{"n_layer": 8, "d_model": 448, "n_head": 7, "n_kv_head": 1, "head_dim": 64, "d_mlp": 1216, "vocab_size": 4721, "activation": "swiglu", "norm": "rmsnorm", "norm_place": "pre", "norm_eps": 1e-05, "positions": "rope", "rope_base": 10000.0, "rope_fraction": 1.0, "qk_norm": false, "attn_scale": 0.125, "bias": "none", "tie_embeddings": false, "parallel_block": false, "init": "normal", "init_std_qkv": 0.0375, "init_std_o": 0.0375, "init_std_up": 0.0375, "init_std_down": 0.0, "optimizer": "muon", "lr": 0.00206, "lr_mult_o": 3.0, "beta1": 0.95, "lr_head": 0.005, "grad_clip": 1.0, "warmup_steps": 200, "schedule": "wsd", "decay_fraction": 0.869, "decay_shape": "pow", "final_lr_fraction": 0.1, "batch_tokens": 65536, "seq_len": 1024, "doc_mask": true, "train_tokens": 409100000, "steps": 6243, "dataset": "wikipedia_en"}
Each number is 128 + 24 x the weight over its row's rms, rounded and kept within 0 to 255. Layers, rows and columns count from 0. Numbers have three digits each. The size before them is the row's rms in percent of the matrix's.

# up: layer 5 MLP up, 1216x448, rms 0.109, rows 15-22, columns 0-111
# down: layer 5 MLP down (transposed), 1216x448, rms 0.103, rows 15-22, columns 0-111
# gate: layer 5 MLP gate, 1216x448, rms 0.103, rows 16-23, columns 0-111
up15 103:079134123123118137149115173175108121106146111145152117142133106098117176069071148166117128137116119155162133137091110110084138144143095148107065121179085153159113108136122127133131079130152104106108139093123079161157123128119139114133112144120172144138084161179157149097165120084140116095098119101168158106115082150063114118101172105137
down15 103:117085164154129120150112091168106128092104143115138107112107114144099137143150145167137104120178141154180088129126159109071135175140115118182108142132148116136125150158152127090130080145106147130100104141116096143148159116149117099067072112121103082129098118144106105122143098154122117075128181129135100162139114175118142129135139098138
gate16 100:149150106131125136131136132158167107128120102149114111094155140133176109123106120142104159111101161112144103136112099122121114151140119114163145124140160161150163170133120096154158160104146097074111114178128110151130145159120167138141130114144144069132169135172117140132103104126128133111161121127097131097148084103141100148140080147185
up16 099:176125130133161100110068120117122156094139123135107146120135100158093122141138125144126171114122123106112149153092152117130133171170124108132134139127125152138114112182116133141128161154130112110132117107171133121140065115134164138133111129129120129151138126143158168150110134122100152140089129104112132142133149119072165117131178104125
down16 100:104101151127147148128169137117123111089134113138128144167185179166141148139128095131088115161109131120111137137117133122126074154112099134124186094133123119144138113126129134134090119147108139127097146098135138120137124091159124140173144149111119129149155140159120136140136098109145153142161112131122140161124136124116162126136085107125
gate17 098:128084169114112107126165103119084133123112096136173110163132118128150115158123111095135151092138154120127118127134127133119164142087136114135124104132085172133085091113163124099142088172137148092106129131119107087084156084086110103131129151141121126075145137100141154156115163104122106108133161135091123119127113111090172120133139120158
up17 100:121117142111137128157138116125096135148143164153135135131122141124116113123146090077138111127117089081138091183107126111140160085118175152134099159112120109142151129097114109145123147140133109108139152146123115108114131100136149121096135121147153144099109149132151130156120120133081134115137132091136078115142115142133144134144116134154
down17 099:137110112122105106104157140127114127096145098116135127121103126162110103142114092129111109136143130121137087088122091158104158151128088134141162101181092116125103097143125121136148124141132161139179118107104111137131181141116107119141088083141131117091134110130108135139088094100157133143086145098127120120143123151127110119163095142116
gate18 092:139126152130130118114116098157109142092111141108137160167100150150129108134143137133100145121103155114148105109097150132118140094172138147138090129111144147133103155104142111130132114145097099118129153169176061113116174119131131139131134084080128152130172141112171120137094165150148148124077123161139145134142096089119151150105132113135
up18 091:107094152143129135091151109131108140137122156130120124122138151107108149114173114195139083152136090150178152164165120098154147135141100109138121125140115137173114116106147060119125131097130120107107133118132094137169109136121124107158139107158148130082087140117152145161135124156123141102053167138132142107136152132129089118133128137152
down18 093:153152103114105092107116105140141139126149142133119145176126087095119124154118104154167160150121134114143080121133129104104160146097115126083138118134120133130105099145160158133128111115130117118165134127113114125093158127113130115110126139099154130143123088111148102138163104190169149107121133138153144134109161119126133141152111089110
gate19 109:077077111103135115124155134098113168118120156122091157109071144200158120159152165111098136121129128164140115184118152142129127139151143174094095116116131097104144129138101098095118137143141113112110110104161155151103117157090124159137126152166114156106104119132125112097128156124163113109138138092121139142148102126097154113092158131138
up19 106:143072151111115106147110119167141140111162135166119118151171143125113098120131134070121122134158127129117124134099166168106147162138106170139148093119141121145105101162146140149124144120109135153091122142105111097142121151125127169161129123156099107090137124133080099132138142091100113113109093134151154156150115097106119163092093068110
down19 102:114162127103125125158129164092167102156116153112170114101080139155139104136164117122162143116113113146101141080122145175137089098151134115082168137159151104101129122115109130130137133132125139115123125125157103138127153145158106134127120089179153143128131122134175151161108107141095157129128150121125107108161118135072134153147121139146
gate20 112:120099141110132116128138146167111165101135140122109149110146111135097145118136162117127140117107139133095143134134124119090119167132098164128096109156119114151135082167134157110116112137161113121142167118177124174156109128141130141130117138094131137157180121112095111100090152091123152108099107146149124086146150127128127107155145151150
up20 109:110126141134151096132111161120104102116177114173161154107101095116127115112132150150118126122150121156142126129149133092089110179104126147122082114138121093105135195120137112142140160117126121135157103116147119145116117120176103092137065130143156132134090107096095124097117140131138123132084121121075132095158150141108125112135057171123
down20 108:099119133121129113126100125125127181140171134155112130106106140104161092109148111110133148084154154097127108072128122138134105123078124090126138134113123167135165121142121100134150087088154136160146136105171100115099138142130172131156118124117131120109132150100144126176136153136161146111122122086116108161165130135142141112115091108132
gate21 099:180112116113123120157114113110170122093141119140123178158112138147111174133134106087119077105148105090122096150193113089136120143089083155103111141121178137140111115125128104151146141132112118118114110159117096177116116111131092165129156116128118110124146148129103138157121122163127090090132142096094085135134187105168130163170139084134
up21 098:171124107121162155133131137098107126131116140115148168129117156159069165122149107100118104083131116132180117102148136114143125127106115155113151092175141134138109126084152148145118116159159085119119125149144135149124121134137082134110140104110083106104180164105122123090135179134133081134136125142123133124135117092167132137163120105133
down21 094:183113159075135064090111088101103145118111123134068117122155120096112122135094119124108110092127129094116116140111130120113095127115103158115152112117100155142153133076160132115152160145122137154147114133185123072099130165151115094130077168110109159117112116143077131129136117151142122110141101126137117136131130106128076111128148104104
gate22 107:112177121150141070128135128140105126111098125149105127149180165143169109153136102109122168142085103142186131115128115148113132139160174129173104145152187117104159108139153091151125155141135135126152122134128128122129112157141119113107130172111131143128113125143083102138124097100092164092141163089117108125178132104130136137160150124155
up22 108:117123120133121145167134110126151108075121109109146165149127122132109149121126131123127127117127126102122122166090139114111126127080139157153139093092118172145074135107084143182135104124107148125130135141112101126075120125088135104120126160158124112149142092108116121155131075140134105112136110187146117140129094130127125124102149127190
down22 106:154120117111153141124130147128115145111161113120139129107091100103072115110097106088129113121164143124170169155124122119126121080135107109106093139155131098120149138113118119084129123142126126088145197160117109110145116134154115116108123127107190140131076122126136100136121127098174135130126123148171120126152122186116159165126116108142
gate23 099:149122156099098120096087155124134083116174150140173092122129081133123125133121174152133142100143105180118099112108168098078137142093111140140139144110134122129110146162100114116138122124120113113142117097128144139150116166142093103094128124109138118102111105161134172131137125123120155140137135076140108156110139160153124094169163118127